python train.py --num_attention_heads=2 --intermediate_size=512 --schedule="wsd" --decay_shape="linear" --train_tokens=146300000 --max_steps=2233
Each number is 200 + 40 x the weight over its row's rms, rounded and kept within 0 to 999. Layers, rows and columns count from 0. The size before them is the row's rms in percent of the matrix's.

# o: layer 4 attention output (transposed), 128x128, rms 0.179, rows 54-63, columns 0-127
# v: layer 4 attention value, 128x128, rms 0.195, rows 55-63, columns 0-127
# q: layer 4 attention query, 128x128, rms 0.174, rows 64-81, columns 0-127
# k: layer 4 attention key, 128x128, rms 0.186, rows 64-80, columns 0-127
o54,102,213,191,245,223,210,204,222,217,221,186,257,219,198,239,159,162,194,239,208,184,113,248,173,199,195,203,225,256,255,173,210,186,172,51,182,174,244,221,237,122,187,200,231,173,156,270,221,198,196,205,182,236,134,134,190,211,181,186,167,195,138,217,178,234,161,255,197,204,227,254,213,153,201,200,263,153,178,193,228,151,220,222,119,218,294,173,167,185,204,260,240,156,224,207,142,184,176,201,176,164,233,202,329,197,217,178,234,222,238,243,323,196,265,170,227,247,215,266,198,156,213,199,163,241,199,189,190,165
v55,093,146,161,203,139,169,176,200,124,170,199,302,325,186,177,237,144,147,192,220,178,189,282,214,196,192,189,223,197,220,225,179,218,187,141,155,222,243,147,172,214,232,168,228,189,236,188,174,203,229,206,203,144,179,100,262,243,176,189,210,258,221,177,230,269,185,238,188,258,204,137,135,179,218,202,231,198,275,260,145,242,208,200,241,191,154,112,128,174,150,208,194,139,135,206,168,193,241,169,231,276,195,277,166,186,132,212,194,205,259,225,212,223,147,212,189,254,207,207,161,178,195,187,173,196,193,236,174,192
o55,094,163,139,219,190,169,231,146,182,145,128,150,299,200,225,226,274,217,169,170,230,153,222,142,200,223,213,255,186,259,210,227,211,174,249,148,154,197,154,183,136,198,163,256,246,223,196,172,159,217,196,169,131,158,171,227,269,184,176,194,256,202,197,259,218,229,250,191,255,182,149,119,202,154,197,158,157,197,252,199,250,216,222,224,223,141,214,233,213,184,143,193,204,150,177,243,229,140,235,263,250,189,239,82,230,156,199,153,183,209,127,206,199,201,172,154,210,207,244,231,96,151,232,210,171,184,205,186,231
v56,099,226,259,142,224,206,188,215,219,246,195,234,172,210,214,192,183,199,213,166,96,173,194,264,256,211,194,216,106,245,164,181,183,261,251,201,197,193,226,136,232,204,195,217,246,181,150,177,184,132,247,152,220,196,226,182,129,214,189,203,286,233,166,170,172,189,189,143,168,228,262,168,295,208,254,209,203,208,204,190,249,242,258,199,237,248,246,122,141,198,257,211,220,192,253,162,205,214,222,192,230,193,227,143,139,135,225,112,200,208,269,243,239,193,228,273,213,265,207,277,226,250,223,162,147,151,211,165,188
o56,103,244,153,197,154,217,190,212,205,281,204,121,127,178,208,116,214,176,177,260,151,202,183,212,238,219,152,232,154,236,181,256,168,178,249,173,165,213,163,146,197,178,129,303,229,186,156,195,160,227,270,192,185,203,238,141,266,198,168,205,223,188,177,217,181,159,179,170,223,188,166,158,263,249,227,195,121,137,225,170,194,129,197,221,216,222,224,180,131,190,177,164,244,125,234,159,192,234,237,254,194,244,241,177,179,246,163,179,169,176,244,113,251,161,218,247,217,241,210,244,184,281,243,160,200,222,224,227,123
v57,100,188,250,175,196,225,178,217,173,247,186,192,155,230,180,198,173,196,108,197,221,156,204,179,172,222,178,247,185,297,173,138,113,207,196,132,196,177,249,150,252,136,212,227,232,187,154,211,216,141,154,193,187,141,197,119,166,108,242,256,288,199,126,245,179,163,182,160,242,130,239,225,191,249,215,171,235,222,148,159,165,259,187,227,180,194,236,177,158,167,174,123,265,173,225,135,182,203,229,161,161,184,165,160,205,167,224,163,158,150,243,142,241,171,175,132,166,211,180,177,228,197,203,159,268,180,170,225,190
o57,097,214,221,45,236,203,219,170,141,305,249,231,194,188,157,152,189,134,150,174,189,148,190,200,193,226,188,201,169,256,189,198,251,221,218,210,238,141,205,165,250,159,199,257,191,171,209,213,191,185,169,227,242,103,165,198,153,155,156,169,229,166,188,201,192,159,188,150,209,200,205,226,191,260,200,233,162,207,168,135,193,185,159,150,214,222,239,200,124,181,243,160,214,166,224,196,225,218,217,225,113,218,206,119,204,151,216,180,236,152,236,128,240,181,196,125,145,242,170,112,183,210,226,145,222,207,119,222,173
v58,091,181,228,154,186,163,193,280,198,169,226,254,234,261,181,180,203,186,260,223,186,194,276,230,244,181,180,268,201,164,170,183,259,155,125,232,180,231,142,167,182,181,159,226,254,232,177,247,169,248,219,95,214,180,239,204,236,241,171,128,236,211,165,240,217,133,107,163,117,190,213,271,223,169,167,227,204,129,244,174,208,242,131,189,247,244,142,209,243,233,201,172,198,164,164,206,175,179,110,203,219,182,221,204,193,279,149,259,216,238,176,180,143,208,198,174,234,181,172,176,227,255,204,210,167,241,194,161,126
o58,093,173,302,163,233,247,209,190,190,141,196,263,180,222,244,241,286,320,197,145,179,253,196,247,185,176,191,216,179,217,228,234,204,169,184,218,176,213,249,199,202,130,195,236,193,251,146,195,164,257,214,206,215,223,214,147,246,184,155,196,239,170,197,203,164,209,281,200,226,225,181,169,192,184,207,235,195,118,223,191,172,162,161,236,238,157,217,270,203,222,137,217,215,202,189,194,173,204,178,239,323,102,188,110,193,246,205,259,219,253,259,247,113,202,189,181,213,183,149,176,157,170,261,215,223,173,219,214,157
v59,094,207,213,207,133,69,130,166,179,187,221,195,228,238,211,150,225,141,249,279,236,250,245,224,200,176,212,169,247,199,211,209,205,148,166,246,247,164,288,177,167,237,236,155,207,203,241,171,184,272,239,173,165,195,202,199,182,152,215,135,216,215,247,205,154,119,227,207,125,205,178,201,224,194,244,176,236,287,215,219,240,159,173,182,197,208,178,199,198,227,251,121,182,138,172,200,168,301,146,233,203,203,171,191,175,272,209,221,230,225,227,199,191,200,175,193,154,196,199,144,146,197,209,168,265,301,134,237,199
o59,094,159,217,220,222,207,162,140,261,153,190,233,238,231,194,136,234,143,245,116,208,277,199,130,178,147,262,159,249,148,209,184,159,142,219,197,185,242,205,231,111,236,185,163,147,253,225,203,239,273,205,144,177,192,235,195,272,193,146,152,248,143,203,221,166,152,195,242,166,200,162,216,164,201,196,175,252,296,237,187,166,158,242,251,159,161,177,247,162,210,198,127,157,147,246,239,205,218,177,300,221,226,201,170,187,252,169,207,192,218,237,230,181,231,167,204,153,224,174,171,133,232,185,187,274,202,181,207,171
v60,095,202,180,199,193,335,191,130,193,182,204,225,208,203,219,259,216,287,225,220,146,205,197,194,224,185,193,231,254,234,209,237,210,242,193,228,233,152,198,195,229,207,173,184,137,219,127,191,176,153,209,222,199,181,147,185,72,209,160,220,245,196,214,166,168,197,158,241,222,227,197,149,211,154,250,234,186,177,180,209,157,260,218,154,238,236,207,209,157,136,200,214,221,98,201,108,178,236,252,227,280,155,191,214,191,255,213,174,264,127,286,228,227,198,220,157,254,196,186,237,253,180,280,190,159,159,164,158,202
o60,094,212,185,178,158,162,211,98,210,234,210,132,161,135,227,181,219,210,204,206,226,183,277,177,130,222,201,225,236,200,209,183,233,153,200,171,216,211,180,183,184,159,229,245,164,222,165,206,161,164,211,238,194,151,231,86,138,312,211,210,164,221,180,164,171,195,180,224,242,158,182,188,246,208,252,247,113,195,152,179,269,226,201,170,233,173,221,254,209,190,157,176,216,53,193,202,200,273,226,166,248,227,188,260,199,245,192,212,244,171,193,158,226,225,167,121,262,224,241,223,215,163,167,180,146,211,241,224,135
v61,081,206,221,223,171,198,165,259,197,216,136,186,178,182,158,158,225,196,176,184,183,264,159,253,215,262,219,185,177,277,223,161,228,97,243,257,183,152,220,182,149,175,185,211,164,267,226,259,139,204,150,215,189,223,213,161,177,275,232,197,129,242,208,159,276,123,199,145,263,200,145,210,140,203,243,200,184,126,288,162,131,201,201,265,240,195,214,197,155,252,181,227,248,178,172,162,186,217,171,192,220,208,219,229,215,222,172,218,140,257,246,242,189,203,236,177,125,223,188,256,137,246,198,268,195,166,203,268,233
o61,083,168,222,200,116,240,174,269,199,220,221,213,166,139,163,210,242,246,216,238,306,225,202,138,170,192,189,248,195,247,209,233,184,175,240,197,202,135,277,145,241,225,219,101,198,225,152,277,247,188,153,196,231,189,194,241,190,188,237,170,262,270,200,139,252,253,233,145,252,187,151,185,148,193,237,199,142,226,218,169,169,198,215,278,217,209,164,147,218,230,241,228,286,228,197,164,175,184,158,284,187,167,255,165,274,181,212,213,213,238,180,261,227,232,252,169,212,223,230,138,208,205,153,212,197,213,250,155,189
v62,101,184,132,212,204,275,252,212,165,163,210,123,172,202,159,294,128,179,146,236,214,220,233,156,183,215,299,168,251,137,251,210,221,132,240,217,228,210,175,257,184,220,244,188,285,182,209,208,225,112,231,214,165,200,125,121,201,183,171,241,222,212,216,209,248,205,165,210,213,197,217,171,296,189,249,221,230,256,136,193,103,175,145,228,219,140,174,180,233,213,153,128,237,204,177,237,185,194,202,211,176,206,181,179,179,230,232,194,228,138,190,266,207,261,251,199,174,257,218,157,191,170,218,163,190,209,221,134,201
o62,102,190,114,136,134,236,297,212,184,125,265,179,192,204,210,286,247,167,250,260,148,224,174,261,139,183,248,157,279,195,197,204,213,154,164,243,207,152,163,251,214,210,257,232,246,152,215,195,147,247,245,206,202,201,127,192,153,246,216,206,217,211,131,216,225,155,210,248,197,200,206,224,244,165,210,188,161,182,141,80,255,243,159,183,183,143,253,141,207,163,245,224,159,264,209,242,219,209,183,222,177,298,178,203,178,190,236,206,188,214,203,247,200,206,215,168,169,192,224,201,241,150,226,174,176,178,170,196,165
v63,087,222,256,178,197,200,245,136,192,154,169,193,111,130,180,210,224,186,206,189,179,202,250,270,223,176,126,198,153,75,161,178,169,242,218,172,248,161,232,158,149,250,319,174,208,232,204,153,255,248,143,175,189,172,160,253,210,212,199,207,196,161,240,173,181,217,158,176,184,198,204,168,217,189,222,164,231,205,132,254,195,165,168,263,267,188,200,171,194,269,150,190,183,218,233,206,145,172,162,216,276,144,194,126,164,247,247,153,205,111,223,207,189,182,192,190,230,248,189,189,194,150,144,221,227,139,258,178,195
o63,089,212,200,231,198,221,265,156,188,169,172,114,131,142,246,156,177,202,169,195,191,179,274,224,137,141,191,228,156,97,196,181,182,191,201,245,185,229,233,144,180,183,224,208,219,220,249,157,166,267,212,181,164,205,203,234,165,152,204,114,165,260,186,204,118,222,133,167,182,263,191,159,230,128,211,244,259,238,127,148,171,162,214,276,135,206,245,227,207,215,192,210,191,245,221,193,223,174,207,186,239,274,198,203,210,208,233,207,162,116,302,229,222,146,221,239,187,263,213,157,190,204,203,210,191,136,163,234,161
q64,048,238,295,232,192,231,162,189,145,156,237,199,226,216,167,221,204,207,97,256,163,158,190,193,218,265,180,187,223,253,241,207,130,245,187,241,244,140,182,173,180,175,130,166,171,215,180,162,251,232,198,258,133,224,160,137,179,184,193,170,179,217,200,213,189,150,200,253,209,173,123,156,205,188,199,200,184,227,205,198,197,200,203,177,206,144,146,254,276,127,200,185,282,222,202,121,225,235,154,166,179,147,218,112,189,162,189,159,164,261,204,175,219,196,231,191,169,110,269,197,210,143,208,120,164,142,217,196,262
k64,054,150,180,174,154,234,180,248,184,203,165,178,157,160,241,163,168,148,257,244,219,185,170,227,164,156,172,132,181,158,192,213,228,236,220,217,191,221,308,162,235,209,189,226,174,233,251,157,230,180,215,139,231,171,211,205,150,200,110,239,200,203,200,170,231,280,179,185,202,199,232,213,266,240,221,204,181,210,219,262,144,212,189,240,128,143,276,222,233,206,231,220,158,149,193,173,87,216,183,227,265,251,109,208,153,237,115,237,175,186,178,157,211,230,190,210,158,168,150,235,204,145,132,241,259,266,191,186,151
q65,058,239,128,163,194,139,284,136,250,186,189,146,172,186,186,162,197,234,227,205,174,220,244,175,130,132,165,161,196,208,124,158,219,263,242,99,159,222,169,228,205,228,197,168,174,156,196,193,188,214,225,141,199,118,230,227,224,313,206,254,208,206,163,245,195,205,172,215,232,215,256,155,293,117,150,217,187,219,184,206,182,129,157,205,159,247,280,168,126,222,223,215,183,190,222,254,155,161,226,213,190,194,201,226,153,180,247,177,217,210,226,226,150,245,168,209,215,231,206,215,292,148,227,174,227,230,195,243,186
k65,043,223,181,227,214,139,143,194,208,162,231,266,269,242,187,243,126,250,223,166,192,223,159,155,267,249,178,184,215,183,234,216,176,134,156,212,140,153,236,179,209,282,224,143,190,160,256,238,192,231,256,188,180,165,176,210,250,211,165,215,199,174,233,84,255,209,249,227,155,223,191,222,155,220,209,221,207,223,217,158,127,202,185,184,257,204,205,186,246,132,158,205,193,147,226,177,198,202,232,209,241,189,228,250,259,221,213,216,163,286,204,142,177,195,182,170,189,181,193,268,161,349,213,239,159,143,166,163,213
q66,049,194,182,134,242,169,197,247,175,216,151,212,196,231,175,191,189,197,225,169,172,230,188,284,240,193,238,136,165,144,180,182,212,159,209,187,101,202,313,207,254,244,263,177,192,191,173,191,253,141,253,188,208,174,268,187,199,180,191,184,183,175,205,167,295,191,195,223,191,298,173,227,249,212,193,201,248,138,240,175,277,226,253,219,221,203,186,172,87,167,185,151,216,116,163,264,147,213,250,172,237,193,179,220,258,210,180,244,228,219,222,157,172,182,227,211,216,239,164,303,165,168,161,240,243,191,167,182,204
k66,051,246,223,239,189,184,223,140,266,222,199,185,182,220,182,217,225,228,133,208,209,208,182,160,138,206,201,247,213,272,135,209,182,169,227,208,247,204,110,203,141,138,236,202,200,205,183,232,190,203,224,189,218,224,229,252,285,169,205,218,206,167,154,236,112,191,242,203,264,157,133,244,155,200,204,203,186,191,166,211,180,141,175,174,203,236,84,147,133,246,177,178,199,253,193,180,273,182,200,173,106,197,213,169,195,130,321,143,164,203,219,211,248,214,163,145,198,238,242,155,227,224,282,200,142,193,231,189,217
q67,072,175,253,220,264,208,161,261,201,212,183,274,208,197,253,289,211,149,169,194,256,213,243,181,229,220,222,204,183,159,227,191,171,151,163,241,246,138,177,186,224,177,119,200,183,282,201,186,156,176,168,179,214,246,98,218,193,198,217,196,142,179,181,208,210,131,288,192,175,225,165,180,165,224,262,173,229,226,214,178,212,221,209,146,237,175,167,242,294,153,119,146,236,230,217,139,248,259,168,186,194,181,222,203,245,208,184,223,144,151,85,175,156,191,237,205,208,139,194,124,146,226,180,221,173,190,216,179,256
k67,056,179,163,136,174,211,265,209,162,241,221,168,152,190,258,117,173,220,196,270,212,231,157,211,158,192,183,259,236,207,187,226,190,215,206,154,181,186,232,241,133,188,222,295,179,183,164,159,210,220,191,148,175,212,243,168,134,215,109,201,164,192,248,108,200,290,195,178,241,212,236,218,260,207,249,181,140,212,178,216,167,238,200,260,168,185,272,223,155,196,248,202,164,201,145,195,135,193,172,217,292,250,136,233,186,234,148,236,202,227,255,131,265,191,113,186,207,144,159,241,192,179,191,206,243,201,211,201,145
q68,072,247,270,211,241,197,194,193,196,184,215,238,260,170,191,244,168,195,148,222,239,178,162,179,122,265,263,271,209,190,242,217,145,139,176,211,230,162,196,174,203,187,169,244,265,245,212,143,199,199,142,241,186,233,168,168,203,111,170,210,113,221,239,151,194,141,229,170,226,192,151,244,184,217,252,165,176,207,197,140,165,251,155,193,248,169,166,235,220,162,118,155,243,228,158,160,235,238,205,217,199,174,175,108,186,228,181,241,134,221,178,144,234,169,219,155,157,95,165,116,155,235,219,208,155,155,203,191,182
k68,063,147,120,210,172,204,191,177,137,267,195,215,154,222,223,161,199,223,235,223,208,201,190,234,199,155,178,173,231,210,199,199,266,221,216,205,167,211,275,174,167,233,205,318,172,173,214,213,164,205,204,196,210,178,229,162,119,191,161,218,188,196,189,196,195,257,202,217,173,188,252,136,259,257,241,230,235,161,209,272,199,253,235,228,134,205,287,212,175,176,234,265,166,139,214,154,152,235,119,208,293,243,84,186,184,273,113,269,196,205,200,189,242,243,198,201,224,229,175,200,179,154,158,195,260,231,214,197,147
q69,055,190,242,181,130,226,194,211,238,150,245,149,168,186,152,197,170,125,148,157,161,189,177,243,213,231,195,159,180,226,213,229,232,248,146,249,204,239,193,250,202,260,91,193,227,138,196,144,176,201,203,156,214,120,141,155,217,224,271,260,268,238,151,213,216,199,174,182,222,201,125,167,194,176,260,238,146,236,238,162,211,82,243,149,202,226,216,203,267,165,211,143,181,141,198,139,161,147,205,260,197,200,205,274,257,163,162,167,214,165,182,180,180,186,147,206,197,153,212,261,188,164,227,199,221,188,186,235,247
k69,052,224,191,183,240,226,150,213,215,187,157,253,263,242,228,188,211,276,238,203,204,262,172,169,295,152,191,236,230,151,184,179,210,128,197,225,153,199,205,181,191,180,195,170,238,220,211,203,199,214,180,206,234,215,232,198,173,252,129,164,182,172,263,113,230,230,188,252,159,239,278,245,231,193,258,192,176,174,195,271,190,246,222,257,215,168,159,241,241,185,182,311,194,262,227,262,134,237,273,195,235,188,183,227,291,281,195,272,187,256,204,128,187,220,215,228,170,189,150,301,186,233,183,219,200,182,188,193,218
q70,056,188,282,236,241,263,228,187,142,225,193,233,219,215,183,192,129,193,139,170,221,250,159,116,187,228,203,220,219,189,110,189,190,174,247,267,236,213,217,198,299,206,172,199,234,175,180,171,248,189,211,204,202,216,194,230,266,162,227,168,152,147,134,218,251,196,211,168,151,229,213,234,166,160,106,202,178,244,204,203,213,288,181,201,216,205,191,223,216,114,168,129,177,146,201,194,157,227,303,153,218,252,264,166,191,263,258,188,181,275,177,249,230,152,220,157,231,136,233,154,199,197,240,155,175,225,210,168,209
k70,054,234,232,174,198,230,129,224,206,201,173,226,172,230,218,142,212,151,286,214,195,195,163,210,319,201,175,154,199,195,269,169,156,311,141,217,171,248,247,203,133,214,123,225,244,187,192,226,155,220,137,197,193,202,206,220,161,220,132,195,175,225,283,159,213,167,226,231,134,238,264,161,199,146,189,195,188,198,246,235,122,164,159,202,162,197,174,172,226,211,169,278,220,245,198,189,147,248,208,192,266,224,128,176,208,212,102,192,161,207,167,158,156,218,215,315,227,193,182,212,190,218,165,206,182,209,174,220,183
q71,079,219,120,178,198,163,212,236,207,201,182,173,200,205,171,147,179,258,228,166,138,198,236,258,209,146,174,156,152,213,197,183,208,230,254,143,199,239,222,215,244,251,215,146,226,173,170,173,215,187,251,124,236,94,254,221,263,206,223,234,244,215,152,170,194,283,117,201,211,206,258,198,305,183,143,238,215,171,190,244,266,117,266,179,204,245,236,185,210,188,250,252,162,198,198,209,186,159,217,218,168,176,183,247,212,141,216,240,234,192,240,126,162,204,190,212,240,224,229,297,184,230,281,241,230,227,152,215,217
k71,072,198,205,186,213,169,201,154,129,188,166,184,188,169,230,180,184,140,205,156,238,163,134,134,181,172,245,255,238,216,195,236,169,133,236,252,210,213,90,221,209,190,279,209,180,193,242,208,208,170,228,255,185,257,205,229,236,193,206,155,151,209,218,259,191,201,168,258,227,150,146,229,174,230,139,191,238,207,199,217,205,208,184,258,170,269,122,192,163,250,165,128,191,216,201,262,314,182,260,200,140,181,235,231,297,216,247,127,193,198,228,202,222,187,201,172,152,237,244,113,213,106,205,204,173,187,165,207,186
q72,075,193,141,198,181,249,201,250,242,140,219,171,180,248,208,232,169,279,236,176,186,232,246,195,206,180,191,164,180,192,179,192,248,275,198,200,153,239,190,197,232,242,284,228,147,202,181,251,225,233,200,153,299,146,230,221,169,223,217,221,260,202,185,135,207,248,122,168,158,159,198,220,258,128,67,235,259,227,174,262,273,207,217,212,188,283,259,161,276,196,174,226,173,170,191,220,218,175,246,248,189,202,167,251,167,173,220,247,204,188,206,184,224,167,166,207,205,235,214,292,209,185,236,129,194,247,178,201,236
k72,056,163,228,172,175,209,189,126,168,194,207,234,212,157,168,145,234,128,162,134,227,186,218,159,249,172,189,127,270,212,168,267,188,131,192,221,212,206,170,196,249,177,248,99,187,235,288,156,222,213,236,233,206,238,152,281,163,227,279,186,213,185,151,232,156,246,257,281,215,169,174,216,165,195,192,179,222,197,223,266,182,151,209,181,223,228,191,188,168,238,272,84,191,160,234,255,257,170,227,265,172,211,237,191,181,195,263,115,222,158,255,236,186,205,199,274,194,190,213,170,192,221,209,204,205,183,207,194,244
q73,068,220,230,247,154,160,148,232,208,196,207,226,288,230,197,194,204,162,179,239,178,69,223,281,229,200,204,229,228,184,154,260,201,225,210,191,211,170,202,250,193,219,289,216,91,222,225,156,211,236,241,242,155,166,183,184,170,93,99,224,201,232,233,210,150,156,176,195,238,115,205,182,172,163,218,228,212,215,180,164,152,160,150,180,163,198,197,201,210,180,144,206,146,232,188,184,176,258,127,268,205,229,201,144,200,231,300,207,235,229,222,128,183,215,198,199,167,167,192,123,208,164,190,169,222,199,183,174,167
k73,066,173,216,169,199,256,236,151,186,258,172,194,173,220,222,145,242,239,247,203,164,264,177,222,169,170,203,158,218,207,187,162,148,157,210,210,159,239,169,175,242,218,253,249,224,186,196,172,129,217,217,191,197,156,236,173,187,181,138,163,218,190,246,101,176,249,169,195,210,214,267,229,261,208,265,235,194,144,161,309,266,195,265,265,149,178,256,200,152,171,263,241,205,210,177,179,140,226,183,118,237,164,111,270,184,248,130,219,165,280,178,132,209,220,181,143,151,214,249,205,165,193,196,196,197,226,190,199,220
q74,066,248,219,221,241,215,162,145,187,195,192,191,231,176,175,194,127,159,201,174,214,251,138,165,228,252,212,247,223,189,187,167,300,276,120,280,183,131,207,226,87,184,212,200,196,164,210,220,182,208,186,274,170,231,256,227,198,191,175,191,123,274,232,231,230,164,246,147,139,196,161,234,144,218,228,173,139,199,223,218,130,164,108,218,152,101,192,213,223,217,173,221,207,216,231,211,248,257,223,228,181,212,277,118,172,201,191,189,102,233,202,208,185,191,232,235,167,181,186,190,237,213,213,230,176,171,201,203,213
k74,062,181,229,199,204,267,138,232,187,223,150,232,177,190,208,128,206,188,272,193,229,290,196,210,271,258,194,201,228,239,242,228,169,131,144,207,180,232,172,171,200,185,197,187,195,219,203,152,158,196,178,193,213,208,231,171,130,203,216,194,319,157,254,76,159,205,176,287,227,243,245,170,181,215,217,212,235,259,188,235,203,196,238,214,163,245,135,188,247,201,216,224,183,203,176,248,86,229,240,156,205,206,137,277,187,259,238,244,226,258,171,150,144,183,198,214,193,202,221,230,203,266,219,162,191,236,201,205,271
q75,094,180,192,220,233,256,233,161,166,235,177,149,147,214,152,154,192,221,224,143,199,325,246,151,255,166,166,117,157,185,173,120,209,274,159,209,190,245,262,238,264,231,171,217,246,236,161,176,227,211,176,149,312,158,192,191,234,230,266,235,220,170,145,209,238,193,176,199,119,249,246,195,206,200,155,214,215,227,197,231,232,126,255,159,223,222,192,175,149,200,196,162,195,126,226,263,246,176,293,187,199,223,168,283,187,227,197,202,188,161,152,249,228,172,195,221,199,242,175,218,208,208,185,189,166,233,185,239,211
k75,077,254,209,158,151,165,124,221,224,197,216,214,157,244,167,177,222,120,169,175,255,202,192,132,229,228,166,246,244,233,229,257,189,254,162,165,202,199,174,199,223,254,183,163,122,170,192,170,177,151,175,250,202,220,203,225,229,260,227,231,237,183,137,202,219,209,208,180,214,201,196,215,180,202,118,210,135,260,190,199,190,125,132,130,168,246,148,193,280,188,218,157,221,200,213,218,242,184,299,235,171,218,299,284,256,134,206,158,196,126,202,263,185,178,186,210,145,152,221,205,219,147,216,153,187,130,185,191,253
q76,059,198,206,181,191,170,144,150,132,254,239,209,139,250,204,195,169,171,244,246,248,194,151,183,191,237,187,233,205,243,246,227,218,278,176,218,193,169,158,129,208,176,100,177,262,154,191,263,200,191,153,251,129,251,228,178,185,150,222,152,220,227,241,188,243,230,263,191,154,248,147,186,138,258,281,173,178,144,179,184,166,197,172,270,127,185,147,255,285,261,228,294,248,214,201,193,245,217,196,161,186,197,223,203,232,181,144,168,218,225,199,168,218,179,199,142,187,246,244,214,222,183,250,241,221,131,205,196,217
k76,078,202,172,239,167,177,200,188,188,134,245,146,215,162,178,237,138,161,155,225,198,132,222,179,187,203,216,205,200,205,196,191,254,216,151,201,221,193,205,220,148,239,169,224,190,225,261,225,244,174,207,217,238,266,155,224,163,198,322,193,206,213,171,299,180,165,257,178,235,165,196,199,183,175,187,174,197,212,242,101,160,205,176,180,250,186,208,133,202,217,171,108,164,184,201,204,235,171,126,274,205,191,277,58,156,171,273,193,220,166,197,205,205,184,208,306,261,190,211,244,243,219,172,245,190,187,260,189,173
q77,086,212,213,195,235,254,226,161,231,181,212,160,169,213,182,173,146,249,184,130,256,279,196,139,230,166,150,190,141,221,124,172,247,315,205,200,154,253,231,224,182,212,221,236,227,218,159,209,134,225,210,137,242,192,224,209,211,287,295,225,188,230,144,219,226,178,195,142,120,190,220,217,170,189,73,229,211,218,225,226,231,196,170,195,228,210,222,136,192,159,185,202,180,156,244,231,293,184,324,232,206,198,209,212,165,192,179,204,176,176,167,189,219,130,217,214,210,258,176,248,217,225,205,193,182,191,186,224,262
k77,056,184,270,186,171,216,187,190,223,216,187,199,155,148,264,153,234,129,277,161,202,239,177,180,198,231,221,148,260,205,199,222,253,116,218,269,182,194,130,201,226,194,195,146,172,166,227,234,214,174,168,265,223,210,216,220,192,193,292,151,296,168,226,126,208,191,225,229,220,210,164,253,158,238,180,153,241,234,286,275,220,202,228,175,142,244,193,178,184,245,237,115,221,204,203,323,205,176,193,205,216,167,243,136,221,176,188,196,227,127,179,171,191,190,150,182,112,160,178,170,154,193,205,199,171,163,199,194,257
q78,087,170,180,221,231,243,269,168,219,221,200,171,222,187,204,206,203,219,193,134,257,271,180,126,230,211,178,174,155,241,192,136,221,194,153,226,173,251,184,197,186,180,186,204,204,246,200,219,122,240,219,165,286,219,226,245,199,337,340,187,254,160,162,229,210,178,205,165,107,174,163,253,160,169,151,232,262,175,248,177,204,226,181,185,201,238,180,127,216,206,167,200,182,143,201,167,196,185,267,199,201,197,264,207,210,203,165,207,191,168,170,197,235,113,164,178,223,201,223,269,258,237,270,228,134,212,210,226,223
k78,083,275,174,270,214,157,162,200,155,195,248,199,232,159,140,163,167,165,192,202,182,100,160,244,239,221,189,150,234,190,233,233,205,250,150,268,281,287,192,175,225,232,138,250,215,224,180,190,290,196,197,216,204,234,220,204,207,166,211,175,169,292,205,307,155,205,212,178,167,211,237,184,171,215,155,254,138,240,162,126,130,167,121,183,223,166,195,178,200,230,178,147,186,182,261,231,190,195,197,202,145,182,242,134,187,182,237,208,164,193,202,221,218,158,262,254,225,228,186,197,244,270,214,217,265,199,228,248,231
q79,090,192,176,159,218,236,194,211,212,207,219,262,217,194,213,200,199,159,214,186,145,239,225,212,191,177,275,267,217,138,154,173,228,111,260,206,233,156,233,231,203,190,233,136,90,193,216,188,206,200,240,197,177,217,226,266,263,201,144,183,172,139,216,222,203,198,160,277,185,215,192,191,295,132,174,132,243,178,238,272,244,213,240,249,189,140,165,189,211,204,207,242,232,227,109,193,115,187,166,205,268,182,210,268,223,173,213,256,191,215,213,208,152,266,193,204,209,190,91,244,203,226,135,184,253,223,247,165,195
k79,098,173,151,271,192,219,248,166,214,248,135,166,203,187,223,187,227,200,246,224,165,182,235,261,198,195,162,206,159,260,171,227,160,194,166,202,212,235,188,163,206,233,194,269,199,142,209,183,192,239,259,225,195,158,177,149,95,63,259,223,224,206,186,255,205,213,163,166,268,145,142,169,148,278,221,251,254,215,154,221,230,202,217,236,158,183,213,158,165,188,174,197,159,195,198,136,260,176,195,144,212,158,200,205,242,190,193,241,140,269,129,112,256,196,126,151,206,238,235,164,186,209,197,244,165,230,192,221,167
q80,095,210,184,153,126,260,160,211,209,148,216,206,236,243,188,283,219,114,170,192,220,234,243,283,206,237,184,258,217,230,175,181,159,192,223,199,156,194,139,163,259,211,142,208,147,199,191,251,208,151,204,290,174,277,182,169,231,188,158,176,137,192,229,217,181,198,251,210,175,153,191,225,183,186,201,232,225,161,209,170,173,175,208,246,147,148,77,267,199,264,273,194,225,230,132,185,191,272,220,168,239,210,268,162,260,171,179,185,251,189,194,153,190,228,225,144,183,212,172,178,175,168,181,185,187,104,253,161,207
k80,074,199,136,282,283,151,143,177,179,210,250,166,269,217,166,189,171,206,246,194,233,196,205,164,196,157,187,228,160,134,232,195,215,178,242,170,187,155,206,234,168,125,210,228,255,248,161,182,233,238,134,133,166,224,178,216,131,163,146,211,152,197,137,233,234,214,213,144,165,182,161,147,168,171,262,207,262,175,280,141,182,254,203,223,256,183,199,223,272,156,156,215,235,190,174,107,205,225,130,244,201,205,179,164,201,214,178,253,268,230,226,183,210,238,230,211,265,159,205,258,216,234,188,237,168,222,242,182,112
q81,081,198,235,176,229,278,180,205,232,176,232,214,186,240,196,184,142,171,182,167,260,200,147,250,211,227,122,258,222,260,86,173,221,228,244,189,113,237,179,228,257,186,143,242,214,174,159,253,188,200,187,176,195,275,186,210,218,244,285,230,147,293,170,254,257,176,200,198,200,135,207,202,143,187,137,215,243,139,216,183,209,166,196,254,174,139,143,260,229,245,280,196,216,180,186,209,244,177,280,163,167,186,193,225,216,178,168,185,225,189,194,151,149,194,164,228,248,200,173,189,209,214,151,169,189,118,238,235,248